Each number is 128 + 32 x the weight over its row's rms, rounded and kept within 0 to 255. Layers, rows and columns count from 0. The size above them is the row's rms in percent of the matrix's.

# layer 6 attention query, 64x64, rms 0.206, rows 0-63, columns 0-63
size [133 115 124 109 118 113 117 124 112  99 120  99 109 122 103 131 117 127 122 119 122 122 111 104 107 102 122 118 134 121 109 112  75  81  64  91  78  90  86  63  80  88  80  75  68  68  77 100  79  74  84  63  84  73  75  90  76  74  98  67  98  60 108  75]
[[156 141 103 145 130 109 126 115 120 106 111 136 111 120 157 161 116 137 131 114 123  26 100 191 133  91 110 137  98  85 112 125  92 114  99 150 152 136 119  89  78 105 152  99 131 111 141 105 141 135 223 140 138 168 155 207 106  98 168 165 180 112 141 187]
 [129 122 112 161 126 133  70 171 106 104  43 173 155 127 153 122  63 149 175 135 114  80 130 120 165 125 146 148 105 135 146  77 137 184 117 111 170 169 168 119 144 132 157  84 156 107  98 126  94 148  78 162 117 137 105 201  84 112 109 136  98 137  80  96]
 [106  95 103  95  78 126 154 164  92  85 167 118 141 100 173 162 171 153 113  93 135  78 119 111 100 167 157 107 103 132 113  93 147 155 130 114 145 112 143  82 147  80 127 177 127 163  85 150 104 129 166 167 144 120  99 137 188 118 154  69 179 150 126  39]
 [152 193 107 148 114 176 121 175 145 161 169 118 104  82  37 157 174 126 112  98 141  50 115 149 155 144 123  99 115 179 143  78 123 134 129 113 138 210  90 114 100 135  91 128 107 108 143 104 157 133 143 141 150 122 151 119 119 140 131  68 108 124  88 168]
 [108 112 154 137 155 150 123 119 172 133 173 105 106 155 166 135 120 146 106 110  85 176 164  58 117 136 121 178 140 102 105  93  99 168 120 138  83 111 118 114 103 186 118 104 186 202 142 170 121 105  98 163 149  92 157 111 157  86 167 159  64  83 159 148]
 [124  87 127 174  90 150 105 138  92 106  95 103 113 179 116  90  88 115 121 119  71 165 117 152 109 118 121  86 154 141 157  79 118 124 162 100 154 109 212 143  82 134 179 134  92 191 141 158 119 146 155 100 128 122 158 125  70  63 125  84 131  93 176 115]
 [ 86 143 118 184  79  81 128 127 137  80 145  78 106 119 110 184 141 205 122 163 133 140 121 201 189 136 112 139 119 123 158 108 114 206 134 109  90 167 101 124 112 114  66  86 157 101 130 117 137 155 127 140 135 101 149 125 120 175 137  85 141 141  83  94]
 [187 136 108  98  64  91 120 163  93 168 120  81 114 104 187 152 137 125 109  78 193 125 136 101 156 134 106  94 168 118 105 163 107 155 104 110 119 178 150  81 190 164 107  90 137  99 169 156 142 156 160 141  95  99 100 104 141  80 131 114 176  99 155 144]
 [118 140 126 140 109 149 111  93 163 195 110 129  76  93  60 106 130 150 111 108 171 139  69  99  85 160 140  92 185 100 163  95  90 134 119  84 134  90 142 104 143 127 123 104  70 139 101 158  86 197 108  90 125 161 105 123 132 151  84 106 169  84 156 109]
 [143 159 174  94 100 112 147 149 115 122 135 111 103 160 126 187  94 117 160  88 170 118 146  89  91 118 127 103 191  88  90 125 118 147 165 194 123  65 187 152  84 141 146 140  66 173 111 136 100 133 192 137  85 144 111 129  84 172 163 150 135 128 104 113]
 [161 191 121 104 124  80 100 112 141 136 152 121 125 114 192 149 100 190  69  80 129 110 151  91 176 111 105 123 133 120 157 177 182  96 138 176 115 124 130  90 138  90 134 153 116 189 110 101 100 155  70 103 119 158 166 118 142 142 167 163  92 118  65 120]
 [ 95  93 157  88 168 129 148  77 162  98 160 124 105  92 143 142 156  93 113 165  45  89 112 125  60 118 114 110  96 156 113  73  78 150 120 172  84 146  73 104 134 133 139 115  80 114 131 182 146  90  86  85 146 151 100 100 125 102 134 130 163 119  91 149]
 [147 149 155 145 165 164  93 146 114 166 203 136 144 111  77 175 154 113 105 151 147  97  88 117 191 168 156  86 127 111  95 159 141 108 113 171 192  94 148  98 123 139 155 103 146 142 115  72 144 135 153 134 162 179 100  70 151 164 152 143 171 145  85 165]
 [127 141 185 110 183 138 162 158 123  99 160  74 147 103 122 161  70 146 123 106 107 137 151 129 146 121 122 121 149 158  93 153 160  86 177 169  77 125 116  70 186 100  64 130 153 188 123 200 114 178 147 126 115 162 142 162 165 130 136 150 119 126 170 104]
 [ 98 132  88 148 137 124  99 143 136 149 164 164 188 198  70  82 121 135  96  87 142 147 116 130 121 136 121 122 131 145 147  91  80 146 112 149 118 172 134  59 135  85 162 110 132 128  61 135 100 142 177 180 114 177 131  51 105 128 180 159 163 141 139 118]
 [170 113 172 146 129  91 132 139 143 151  95 100 104  23 172 209 118 148 115 120 151 122  83 104 168  36 120 106 106 143 164 114  99 131 100  91 138 127 154  78 115  86 114 119  90 108  88 138 137 152 116 170 136 144 138 138 131 128 129 107 170 146  93 170]
 [136 174  71 111 158 100 135 115 148 106 126  87 155 168 114 132  64 119 201 165  60 109 150 103 131 145 151 168 180 127 123 138  87 138 153 170 171 123 103 155 154 137  95  91 119 100 117 167 124 123  67  79 125 163 105 168 149  81  94 149 112  99  83 155]
 [162  63 111 107 116 107 114 151  63 143 199 136 180 116 121 133 161 136 103 103 167 123 155 134 141  62 115 129 128 147 213 156  98 149 151 156 136 101 114  97 139  87 121 112  94 159  95  87 143  55  52 157 126 122 118  96 149 132 155 104 159 121 141 134]
 [ 95 135 133 160 130 152 138 114 150 210 120 160  89 100  56  82 147 114 137 180 122 155  93 117 108  80 210 111  90 128 143 139  73 144 125 154 170 140 138 138 147 169 165 132 163 121 168  89 166 113 123  86  68 100 141  88  87 125 155 125 142 162 135 111]
 [ 91 144 116  64  82 149  96 131 131  67 102 117 172 139 147 120 130 166 196 104 195 112 148 121 144 201 145 125 110 114  92 163 114  75 106 111 118 105 166 119 124 154  86 131 111 121 182 188 126 102 163 134 141 120 161 136 134 172 163 123  81 162 180 106]
 [153  90  83 114 222 128 139  24 146 136 133 144 184 160 130 111 118  95 142 182 126 129 117 106  87 167 102 121 137 138 138  99 141 152 152 116 127 140  62 167 140  86 102 133 139  76 177 159 137  82 147 141 124 120  65 139 130 158 129 117 136 169 123 155]
 [111  96 168 157 131  62  79 149 117 136 114 113 126 183  79  92 137 144 195 143  78 107 125 181  99 118 153 100 125 137  87 164 123 123 124  69  79 125 159 100 149 109 115 116 127 149 133 165  83 155 187 159  60 130  74 138  91  94 154 136 114  95 108 151]
 [123 127 134  97 157  99 174 128  73  96 179 168 122 159  61  99 197 128 140 159  90  89 128  72 139 105 110 125 127 103 153 155 194 155 120 155 184 116  76 119 126 140 159 102 137 139 149  76 126 108 181 156 131  83 136 150 119 162 159 142  86 170 118 166]
 [117 141 123 125 121 124  11 130 186 163  84 103 113 109 133 149 158 128 175 139 134 138 174  90  81 119 158 164 122  68  68 145  91 167 143  91 136 132 152 182 107 116 113 121  97 133 140 139  84 166  97  83 131 126 126 174 116 121 158 139 168 118 154 174]
 [112 120  96 219 109 166 157 116 127  93 144  86 164 166 165 115 124 186 121 112 112 141 140 105 152 106 166 137  79 112  97 135  94  96 130 213 123 130  84 108 138 145  72 147 160 117 161 171  84 118 153 111  86 176 177  82 169 110 129 116 113 152 146 135]
 [ 67 110 114 126 147 151 119 143 181 147 103 101  88 129 132 129 111 164 106 130 103 135 140  82 161 143 114  70 164 115 120 153 166  41 182 155 137 151  86  75 153 136  98  85 127 124 115 123 123 208 132  76  89 173  61 149 154 164 154 134 119 136 134 131]
 [160 109 110  64 164 148  74 169 125 131 173 133 136 124  92  68 143 133 176 166 123 163 144 105  87 164 117 105  91  93 137 128 112 153 176  82 153  41  67 144  96 153 105 124 104  76  88  73 165 126 145 143 123  99  90 119 141 133 155  98 134 137 125 135]
 [151 119  97 137 145 141 185  77 165 151 153 187  77 157 119 133 142 107 110 123  99 122 106 127 124 151  96  98 169  76  59 135  71 117 105  84 128 167 100 166 142  64  82 167  84 137 120 140 197 129 119 121 146 164 111 158 162 151 105 117 137 120 191 140]
 [106 163 122 158 147 140 159 157 109  67 156 136  96  31 172 153 171 106 130  86 121 175 110  98 141  89 138 149 117 141 105 200 144 184 149 102 132  74 142 134 128 118 126 109  87 122 137 110  90 160 137  90 119 145 163 105 210 152 149 108 102 149 119  93]
 [172 134 133 153 164  96 133  92 137 123 101 163 119 131 133 128 130 160 112  81 178  97 137 116 113 106 217 138 108 151  96 187  45  82 162 139 190 108 145 157 142 119 147  99 142 114 108 114 122 183 168 157 145  75 170 148 101 102 124 187  99 139 156 138]
 [145 142  65 120 124 124 156 176 122 127 178  93 158 134 142 143 123 122 120 140 180 104 162 143  58 110  93 109 128 133 137  68 180 120 163  97 105 108 168 109  84 133 188  80  80 149 112 166 143 119 126 158  68 158 109  94 133 140 177 103 101  73  99  82]
 [129 119 123 108 118  38 117 128  93  50 112 168 106 128 111 116 124 131 153 110 136 157 111 153 108 180 105 156 116 135 111  82 114  99 167 157 111  64 141 112  64 130 157 118  94 132 185  96 135 109 109 115 165 131 146 201 160 136  88 104 132 158 116  51]
 [117 182  74 108 153  95 158 105 119  94 163  79 121 103 161 140 151 133  66  94 114  88 106 118 105 112  90 136 160 162 115  77  93 140 163 168 111 144 131 111  70 105  88  76  89  98 113 167 144 165 166 148  82 146 133 148 140 172 193 153 147 109 105  81]
 [128  95  84 139 180 129 143 168 123 151 111 144 178 167 162  93 123 156  89 139  88 100 205 144 207 140 114 137 101 146 131 186 120 105 113 120 144 168 192 118 155 121  90 119 136 153 119  29 103 159 109 130 166 101 113 134 111 116 138 110 125 134  81  99]
 [136 173 162 128 122  87  60 128 117 124 149  98 185 119 183 131 136 163 123 110 150 153 146 105 143  73 122 161 137 126 137 157  87 135 123 140 143 184  96 124  77 103 103 114  99  84 163 216 125 146 107 143  53 123 165 166 154 130 179 156 167 155 122  96]
 [134 114 114 113 144 157 134 162 106  80 104  97 105 123 151 111  76 162 109 131 133  85 135 135 129  82 198 116 146 142 191 192 114 154 135 125 157 125 121 172 124  86  94 113 112  39 170  84 168 141  81 149 178 166 152 165 183 126 160 142 114  93 136 114]
 [184 121 187 117  78 131 121 110 142 125 162 130  82 139 159 160 116 133 142 113 115 113 106 112  83  58 126 174 141  89  71 177  38 119 160  81 137  96 139 120  96 125  95 130 131 165 139 164 128 128 134 166 106 117 153 127 146 117 187 192  91 141  84 117]
 [119  80 104  83 153 106 207 105 158 161 134 178 147 104  83 112 162 117 152 104  52 157 121 124 108 115  99 144 137 130  73 136 161  76  97 130  38 130 134 102  99 151 172  79  92 168 129 147 131 165 119 138 124 158 122 111  88 125 137  85 134 100  94 141]
 [ 75 167 120 159 128 149 203  20 108 101 119 150  99  94 148 144 134 170 114 128 111 152 107 175 136 113 138 132 101 191 135 110 149 137 123 123  92 144 133 108 114 112  97 106 153 141 210 151 121 146 151 166 153 109 150 115  68  90  94  88 147 154 119  86]
 [159 200 132  94 159 123 190  83 131 136 110 150 103 142 154 102 111 183  85 128 114 141 140 138 143  70  81 163 112 138 101 119 140 144 105 143  94 131 197 110 206 126 145  97 158 143  92 104 107 184 132 167 144 113 166  90  96 104  96 114  88 135  70 117]
 [170  58 131 109  90 163 108 142 152 180 110 157 146 116 121 144 188 110 135  71 118  86 138 118 133 207 115 143 136 133  60 142 132 115  70 116 170 112 102 123  88 153 141 119 152 116  76 150 164 138 140  71 149 111  62 142 174 164 122 133 150 156 154 100]
 [ 74 135 133 126  91 125 104 109 126 137 102  58 113 158 145 164  92 127 100  33 124 112  75 117  69 132 140  99 175  89 106 124 131  85 189  89 150 100 155 172 102 123  65 180 130 134 154 103  85  96 126 158 113 130 141 139 128 132 177 143 152 105 151 115]
 [163 210 113 121 132 131 181 119 101 139 145  95 138 137 161 111 142 174  97 131 142 133  83 128 154 154  54 166 185 148 111 142 173 139  93 183  58 172 156 101 129 145  87 112 131 179 140 165  84 188 103 167 106 140 157 115 118 141 145 135 142 120  93 116]
 [ 75 119 132 161 181  66 152 108 149 167 162 164 204 142 115 136 169 131 141 186 125 136 135 149  99 171 141 178 124 148 130 159 198 114 118 159 101 187 121 160  99 147 149 116  96 144 143 185 120 136 122 112 149 125 102 121 113 125  79  55 149  87 100 143]
 [142 108 112 124 160 138  94 162 125 169 133 148 138  74 102 186 215 122 129 120  30  84 122  90 125 141  90 136 103  89 130 155 110 107 109 149  47  97 147 130  99  83 195 131 122 183 114 131 122 119 128  90 158 108 135 128 132 151 153 108  99 152 155 131]
 [116  81  97 158 134 157 165 164 119 125 140 114 130  94 125 174  79 132 117  56 114 108 149 153 165 128 146 153  78 135 123  99 163  84  98 142 140 115 193 114 155  98 101 152 152 125 136  80  78 169 146 128  58 193 171 136  69  99 129 141 103  90 109  90]
 [ 78  95 155 177 107 122  99 161 136  97 138  92 149 167 142 140  67 174 147 190 125 146 142 157 148  88 131  97 126 140 189 193 132 123 162  99 161 130 109 103 143  97 188 197 132 110 124 124 152 127 121  83 154 172  97 126 161 153  67 118 139  69 124 123]
 [145 148 122 163 124 138 132 140  95 105  74  97  83 127 192 171  64 167 126 117 130 144 104 121 144 122 207  85  83  94 158  85 112 149 137 104 144 127 143 113 154  94 149 135 120 124 147 136  62  55  73 112  91 133 200 179 143 114 105 121 125 133 126 157]
 [113 117 154 114  89 188  75  93 149 128 179 105 141 109 118 178 114 130 158 120 140 134  68 127  78 117 144 128 152  95 113  56 105 123 142 153 155  85 109  96  69 117 197 121 113 112  55 200 159 114 101 136 109 169 114 109 155 142 141 105 106 129 174 121]
 [100 154 117  96 137 153 134 124 119 142 170 121  85  83 124 181  90 107 113 107 128  58  96 157 146 136 132  98 163 187 197 123 143 104 175 127 197 132 113 125  90  99  58 108  86 105 130  72 160 133 153 165 128 120 105 153 166 165 136 166 127  97 126  77]
 [ 75 160 122 131 205 124 161 125 130 144 164 156 134  95  56 107 142 101 112 168 159 136 118 107 104  58 143 130  86 139 108 140  72 140  90  98 169 105  88 162 106 155 127 137 133  93 118  56 149  95 101  96 115  56 100 126 108 127 117 100 128 185 102 122]
 [201 192 124 173 158  85 104 160 100 146 128  99 169 135 137 161  97 187 107 127 137 105 104  84 157 112 107 114 125 118  98  98 133 140 120 186 128 144 100 162  75  59 106 122  53 101 121 119 109 143 136 152  86 103  91 130 157 184 128 143 153 100  81 133]
 [123 128  77 147 187 121 113  94 162 154 123 146 112 150 117  74 165 103 141  86 131 125 128  90 103  97 140 125 119 128 118 182 102 113 127 106 116  84 132 212  87 174 123 181 149 136 163 120 171 100 107  89 132  90  82 173 131 105 196 110 171 155 193 127]
 [185 119 141 172 172  84  88 146 111 125 148 166 144 186  44 146 121  98 179 124  93 143 117 147 137 149  77  88 163 127  97 135 168  79 108 128  88 118 163 176 109 134 135 129 156 197 149 134 139 102  56 102 102 122  94 101 157 139 127  93 136 112 117 103]
 [150  96  67 113 102 134 125 100 172 164 116 145 122 123 135  96 105 140 150 204 151 119 112 101 134 155 204 143  75 127 191 113  98 153  96 137 135 157  75 128 143 157 166 135 155  87 145  54  80 103 141 106 146 105 109 101 171 148 118 113 117 135 164 197]
 [115 185 152 138 154 100 139  50 145 108 141  93 155 103 131 109  98 152 119 195 137 171  91  79  69 118 159 104  99 123 102 130  82 152 171 145  71 153 147 161  51 116  80 152 163  99 132 188 142 120 171 147 123 115 123 113 134 122 172 149 140 104 150 143]
 [143  85 167 113 112 123 199 133 142 113  83 123 113 159 129 110 119 135 130  84 114 164 142 127 156 165 124 107  81  91 134 123 206 119 154  94 152 153 215 115 177 125 131 141 161 162 109 103  81  59 124 158 148 147 177 176 179 134 111 137 146 120 163 169]
 [114 163 138 137  95  85 107  95 131 167 133  95 150 169 211 148  88 133 123 118 126  70 161 104 119  92 140 126 196  93 155 149 114  55 178  90 164 115  58 118 100 152 112 148  83 152 137 170 107  82 134 126 121 165 118 180 123  92 141 148 148 122 129 148]
 [ 70  65  95 114 161 190 156 139 149 133 106 185  64 159 117  94 174  90 138 151  90 150 121 149  90 185 133 134 132 131 151 145 135 121 125 104 122 116  94 107 146 149 115  98  85  99 114  69 130  41 114 136 173 141 107 143 105 129  78 127 108  96 138 174]
 [136 110  86 103 175 159 100  74 118 157 142 125 139 170  68 125  78  92 158 177 119 110 139 167 131 158  52  79 121 102 112  92 154  91 161 115 163 123 158  75 111 141 130 122 128 163 128  71 118 134 136 154 153  50 105 146 101  88 113 118  79 122  85 132]
 [124 153 109 164 156  75 135 137 108  93  93  93 151 122 150  94  77 136  99 128 111 106 146 137 190  86 108 173 173 158 163 179 109 173 148 141 148 162 115 111 175  73 131  93 167  45 138 145 159 177 107 139 196 111 143 140 150 110 117  97 123 133 105  90]
 [115 147 124 163 148 183 181  85 126 149 113 163 159 151 145  78 178 176 117 103  92 120 114  81 121  70 176 195  94 133 122 182 132 107  73 148 174 128 141 155 164 189 156 151 164 145 159 131 172 102 129 157  92 120  89  86 136 118 102 104 142 137 125 104]
 [126 176 110 127 118 101 128  53 134 136 104 147 209 190 121 149 150 146  92  88 129 106 148 114 101 123 115 118 126 107  27 107 106 115 127 134 134 119 155 147  56 135 142 112 162 196 145 201 132 130 122 128  93 103 119 118 108  84 143  99 110 170 152 147]
 [165 110 152 134  55 156 138 158 126 148 145 111 118 109 130 189  77 147 162 185 142 122 121 117 108 106 170 118 127  86 136 136  97 152 118 108 167  74 135 103  83 140 142 170 144 159 116 176 138  69 107  55  86 159 159 104 147 117 190 144  75 154 170 118]]
# layer 6 attention key, 32x64, rms 0.231, rows 0-31, columns 0-63
size [113  96 109  93 107  98 109 103  98  95  97  88  98  97  97 103  92 109 109  98  92 105  99  93  97 102 101 101 105  90 102  99]
[[145 144 152  98 127  81  98  83 161 109 126 153 124 141 138 186 120 155  99 155 121  70 145 111 134  58 124  86  90 202  75  55 100 145  94 160 172 136 123 106 102 108  99 161 149  99 123  79 103 142 193 161 118 136 158 155 159 154 142 162 114 154 135 145]
 [157 128 137 144  78 105 103 127  84 134  67 107 108 126 140 150 105 149  93 190 158 170 167 128 148 174 179 170 167 159 115  87 143 114 128 169 104 121 129 167  87 106 194 116 110 112 198  95  90 106  96  91 125  97  85 144 106 100 146 104 113 150  93 185]
 [153  81  79 122 137  90 168 141 116  58 162 132 144  88 120 117 164 117 100 117 174 133 114 192 155 101 120 115 121 134 162 117 105 138 144 101 112  77 143 132 119 143  78  86 118  64 110 119 180 129 206  89 112 134 126  83 139 110 141 102 158 152  50  88]
 [103 166 118 131  95  88  91 132 157 146 128 166 143 147 150 120 134 127 118 221 104  74 149 122 130 164 155  74 129  80 131 100 137 121 109 151 128 152 116  94 124 130 125 191  84  83 121 120 199 161 120 111  83 131 108 103  73 162 117 126 145 199 128  61]
 [128 138 146 155 151 108 202 136  91 112 144 110 164 127 133 109 106 136 118 144 132 154  88 145 107  38 105 197 126 129 102 108 159 141 104 155 121 106 170 148 178  96 135 226 133 102 108 162 107  80  94 120  85 172 159 116  98  90 112 122 162 163 160 148]
 [146 152 163 198 118  97 132 138 151 115 101  96 142 122 129 125 135 148 127  57 206 183 113 150 140 181 115 110  66  94  96  61 110 166 146 139  83 140 193 123 119  93 163 135 168 137 101 109  94 162  97 151  96 142  95 160 129 139 133 145 125  73 108 130]
 [ 95 142 134 155 171 104 154 177 120 128 113 134 154 100 114 116 132 107 180 211 118  96  68 144 133 169 173 108  62 143 174  83 122 150 169 126 161 130  58 121 101 145 153 153 140 114 164 179 128 100 154  88  86 115 109 146 166 172 132  76 135  97 144 145]
 [160  82 149 120 108 121 165 138 104 175  93 114 127 102 122 149 166  85 170 117 144 123 137 139 149 155 179 110  95 139 157 114 161 173 145  89 129 112 115 113 165  57  76 175  97 149  59 122 113 162 182  98 202 114 145  72 122 150 170 114 147 146 174 124]
 [116 127 114 138 110 125 120 124 135 145 154  70 123 105 132 105 153  50 131  94  93 190  84 115 128 122 149  73  78 129 114 105 112 101 182 136  82 141 172 122  90  93 139 126  50 138 135  91 174 210 144 164 150 179 136  97 105 127 120 137 135  69 121 129]
 [ 84 164 156 148  81  96  61 138  37  74 161 141 103 115 143 112 157 167  94 112 135  97  88 164 134  79 118 145 101 147 107 130 123  79 148 125 149 139 164  92 136 125 162 156 128 152  76 165 150 161 112 114 165 148 180 131 183 136  87 157 109 160 110  98]
 [114 166 167  79 150 155 182 150  93 151 193 111 129  66  97 103 125  93 100 113 149 147 110 146 181 149  76 115 161 145 147  76 159 153  88 178 151 173 103 125 133 146 141 105 133 182 161  80 105 131  71 172 160  96 145 153 131 121 104 183 131 153 135 120]
 [173 185 115 143 165  81 174 111 180 157 168 102 170 116 104 121  77  93 143 140  64 142 138 131 142 112  85 147 169 114  92  61  71 115 151  92 133 118  95 107  82 108 153 180 164 126  93 136 155 143 112 116 130 152 108 185 157 109 159 129 115 118  95  79]
 [ 68  87  91 145 160  98 154 191 155 165 151 166 121 123  99  93 164 134 135  60 120  81 189 161  99 113 104  78 160 153  96 140 123 110 109 136  68 160  99 160 150 137 136 161 117 173 131  79  86 188 174 113 127 115 162 155 109 162 143 128 133 114 116 136]
 [ 86 158  80 167 143 141 201 158 142 158 176  94 106  87 155 159 160 142 128 129 116 179 139 109 146 129  83 134 150  91 124 176 155 147 104 138 135 147 112 145 218  89 140  78 156 118  95 156 118 127 144 125 114 142 161  57 149 127 168 131  76 149  72 136]
 [133 108 127 169 125 164 117 146 130 163 134 124 108  98 163 149 131 161  59 143 202  40 147 152 152  68 134 208 102 107 130 101 126 103 122 120 119 151 156  87 135 150 101 124  95 159 151 113 163 123 146 139  71 112 148  93  69 168 106 107 100  76 102 130]
 [121 165 154 142 112 133  93 148 110 128 159 171  39  94 118 167 152  67 137 120  90 110 176 139 112  55 156 161  96 144 143 114  75 138 112  68 125 154 115 127 133  98 131  83  85  56 133 116 133 165  89  90 155 108  94 155 111  96 161 109 146 121 158 104]
 [111 159 124 126 133 125  84 106 123 111 146  76 160 100 170 171  94 131  84 176 138 124 112 159 167 105 101 108 139 105  59 194 211  82 161 118 138 148  93 169 104  96  97 161 152  92 161 101  91 118 147 173 135 180 137 165 129  98 127 131 119 155 155  85]
 [187 111  83 133 179 175 106 170 137 100 203 119 136 155 156  94 130 123 103 123 191 168 161  88 134  71 129 127 108 133 171 128 172 106  87 102 126 125  99  95 110 138 138 114  62 108  63  67  99 120 143 142 127  97 116 115 172 115 129 127 182 116 100 113]
 [ 95  98 131 186 169 132 104 111 145 185 185 117 111 176  38  70 108 102 129 117 114 107 147 123 102 154 127  87 125 133 155 108 111 129 145 160 144  39  97 165 109 116 112 119 148  88 106 165 119 175 155 102 122 139 115 110  71 138  79 138 125 101 174 148]
 [121 176  81 118  92 128 117 169 135  75  54 123 114 163 107 128 157  93 137 115 156 116 147 127 104 177 142 182 150 152 150 167 144 148 157 112 138 159 148 146 118 155  66 129 196 141 135 122 144 151 184 154  99 106 170 132 214 118  92 135 115 196 145 118]
 [130  94 116  44  93 123 107 130 131  86 153 109 136 149  94 133  74 135 152 168  69 145 160 208  92 136 123 161 152 161 117 118 138 142 115 138 126 143  95 112 125  91 103 141 129 137  94 150 188  71 153 112  85 167  91 112 173  75 164 152 125  73 168 105]
 [ 85 106 141 118 134 125 117 192  77 144  61  96 135 121 146 195  69 132 144 116 119 127 182 106 171 109  81 158  73 116 100 143  95 121 163  97  91 141 123  95 202 149 181  82 133 132 109 158 120 132 186 149 111 139 108 108 115 141 133 115 174 109  82 115]
 [121 117 170  99 199 143 139 162  92 190 154 195 123 195  94 129 163 112 128 150 104 111 128 170  65 143  97 148 162 126 101 135 102  98 179 107 138 117 103 164 110 106 109 125 132 149 127 102 123  87 143 161 114  65  82  93 116 163 155 147 147 128  60 163]
 [129 131 158 125 107  94  99 126 119 150  97 124  81  74 161  99  84  75  78 127 140 144 116  89 149  93 132  74 124 171 104 117 123 111 131 126 139  76 175 177 124 152  62 109 157 121  52 182 125 146 160 141 122 131  92 167 146  68 102 122 145 151 196 121]
 [ 68 169  91 169 187 135 145  93 143 113 163 132 134 100 173 143 104 179  83 137 133 122 110  92 120 153 154 204 147 146 161 200 104 139 129  81  68 156 105 132 124 115 111 140 190 148 177 124 158 164 153 147 113 107 127 147 123 141 121 156  91 114 193 111]
 [118 190  82 138 109 161 130 190  94 149 168 123 206  47 121 152  81 158 125 160 103 112 147 139 175 118 163 122 149 190  69 184 107 140 123 157 131 127 138 148 153 139 114 120 111 116 122 147 124 171 114 153 143 153 139  64 150 118  90 161 111 101  90 107]
 [117 104  95 132 156 159 134 203 152  87 141 139 140 134 147 155 156 126 163 135 184 136 140  64 117 143 115 116 182 130 122 126 120  66 138  82  98 130 163 164 101 126 108 151  69 159  73 186 111 104 114  89 149 157  33 172 157 134 154 156 129 140 127 134]
 [175 165 158  93 109 133 156 118 192 126 134 116 163 120 208 180 145  93 130  94 118 127 140 122 100 195 139 120 129 152 121 100 120  59  76 133  77 143 107  90 152 154 156 112 116 106 153 151 158 128 174 119 168 191 162  97 124  97 138 181 116 131 179 148]
 [ 95  68 202  92 139  86 139 151 177 163 143 114  82  98 143 102 132 139 134 116 137 188 125  99  99 114 203 150 136  84 134 162  84 110 173 161 149  97 107 166 125 176 144 182 154  94 131 163 138 136 125 150 188  82 136 106 146 157 114 118 126 169  99 110]
 [121  85 177 152 158 156  79 128  90 147  99 106 114  93 127  75  99  97 120 110 133  99 130  68  73 129  98 120 134 136  92 126 103 136  97 173 154 106 192 179 126 103 158 119 164  87 184 102 154 127 190 100 145 170 149 116 151 156 155 200 102 157 144 139]
 [113 162 151 137  70  99  98 184  99  87 160 164 154 135 145 132 103 150 140  58 161 132  89 149 201 102 102 136 102 149 197 119 143 128 122 191  87 122 109 110  69  98 107 174 132 175  72  92  90 123 150  90 133 140 134 140 143 132 136 100 145 120 126  85]
 [ 80 148 126 108 108 148  84 100 150  39 135 167 169 118 149 111 156  98 103  71 104  79  95 140 103 133 167 148 140 163 112 104 165 162 151 103 161  95 188 135 116 146 161 119 165 111 130 140 119 114 121 156 135 120  96 145 154 105  87  68 124 124  34  95]]
# layer 6 attention value, 32x64, rms 0.201, rows 0-2, columns 0-63
size [ 97 101 103]
[[ 69 144 133 181  91  86 137  83 125 141 140  80 165 136 136 111 131 195 150 157 126 171 123 110 148  98 141 146 176 178 156  50  90 117 136 117 135 143 155 171 124 142  53 121  92 156 138 110 151 134 144  69 108 101 106 141 161 107 142 103 204 149 130 121]
 [191 150 132  98 124 128 172 132 154 113 126 146 139 135 110 140 115 140 118  68 165 103 126 184 103 124  86 137 145  55 120 129 110 112 185 146 138 149  70 116 164 128 109  78 169  89 111 100 141 223 156  92  71  98  99 143 135 108 125 100 183 159 145 148]
 [141  92  84 143 157 112 148 137 152 112  87 126 133  63 133 171 125 121 117 128 148  97 128 139 115  94 119 141 130 114 144 112 138  95 148 209 202 192 182 128 153 120 143 125 182 185 126 148 118 160 111  49 162 114 130 165  77  71 161 169 127 118 120 106]]
# layer 6 attention output (transposed), 64x64, rms 0.669, rows 0-2,32-34, columns 0-63
size [ 92 100  92  95 102 118]
[[190 108 128  86 145 113 129  87 106 155 143 130 161  93 160 121 100  56 122 158 145  65 158 152 120 104  69 192 136 136  77 107 113 127 133 154 196 148  84  97 123  89 121 163 107 120 106 124 146  68 147 125 187 181 112 153 130 110 126 162 123 165 126 166]
 [165 121 140  63  76 144 115 126 102 137 109 162 128 133 115 156 115 140 138 103 155 149 127 120 127 143 116 175 122 152 131  68 202 144 126  98  57  88 123 200 146 171 129 121 131 158 148 189 102 115  45 108  89  87  95 124 116  75 104 131 107 166 105 112]
 [167 120  59  98 108 101  98 211  97 149 144 168 155  80 124  86 163 157 154 103 138 157 155 144 143 177 135 116 104 155 168 104 109 111 149  83 103 101 123 109  97  91  94 132  94 118  94 153  71 121 134 105 116  74 103 134  99 116 183 116 109 121 174 190]
 [144 153 142  80 179 159  79 198 123  80 137 115 103 181  62 136 164 101 142  56 117  94 108 155 125 133 104  99 158 153 130 155 152  75  87 145 115 100 174 131 189 116 153 103 136  90 140  91 121 127 118 201 147 113 150 130 123 142 144 141 104 102 119 176]
 [133  85  62 171 137 165 126 163  84 111 102 161 108 143 170 111 151 150 127 109  96 145 150 128 131 137 196 106  56 173 146 180 110  95  76 111  93 133 171 107 123 105 112 133 119 151 144  96  65  88 110 134 168 135 136 167  87 117 130  84 118  61 160 147]
 [ 83  79 186 181 116 112 142 186 159 115 100 163  85 173 145 101 131  88 147  85 115 174 122 107  90  88 142 136 161 102 122 156 119 168 141  72  86  98 106  85 159 153 169 170 151 124 112 147 167 113 130 135 167 126  94 100 179 185  80 107 123 138 112 119]]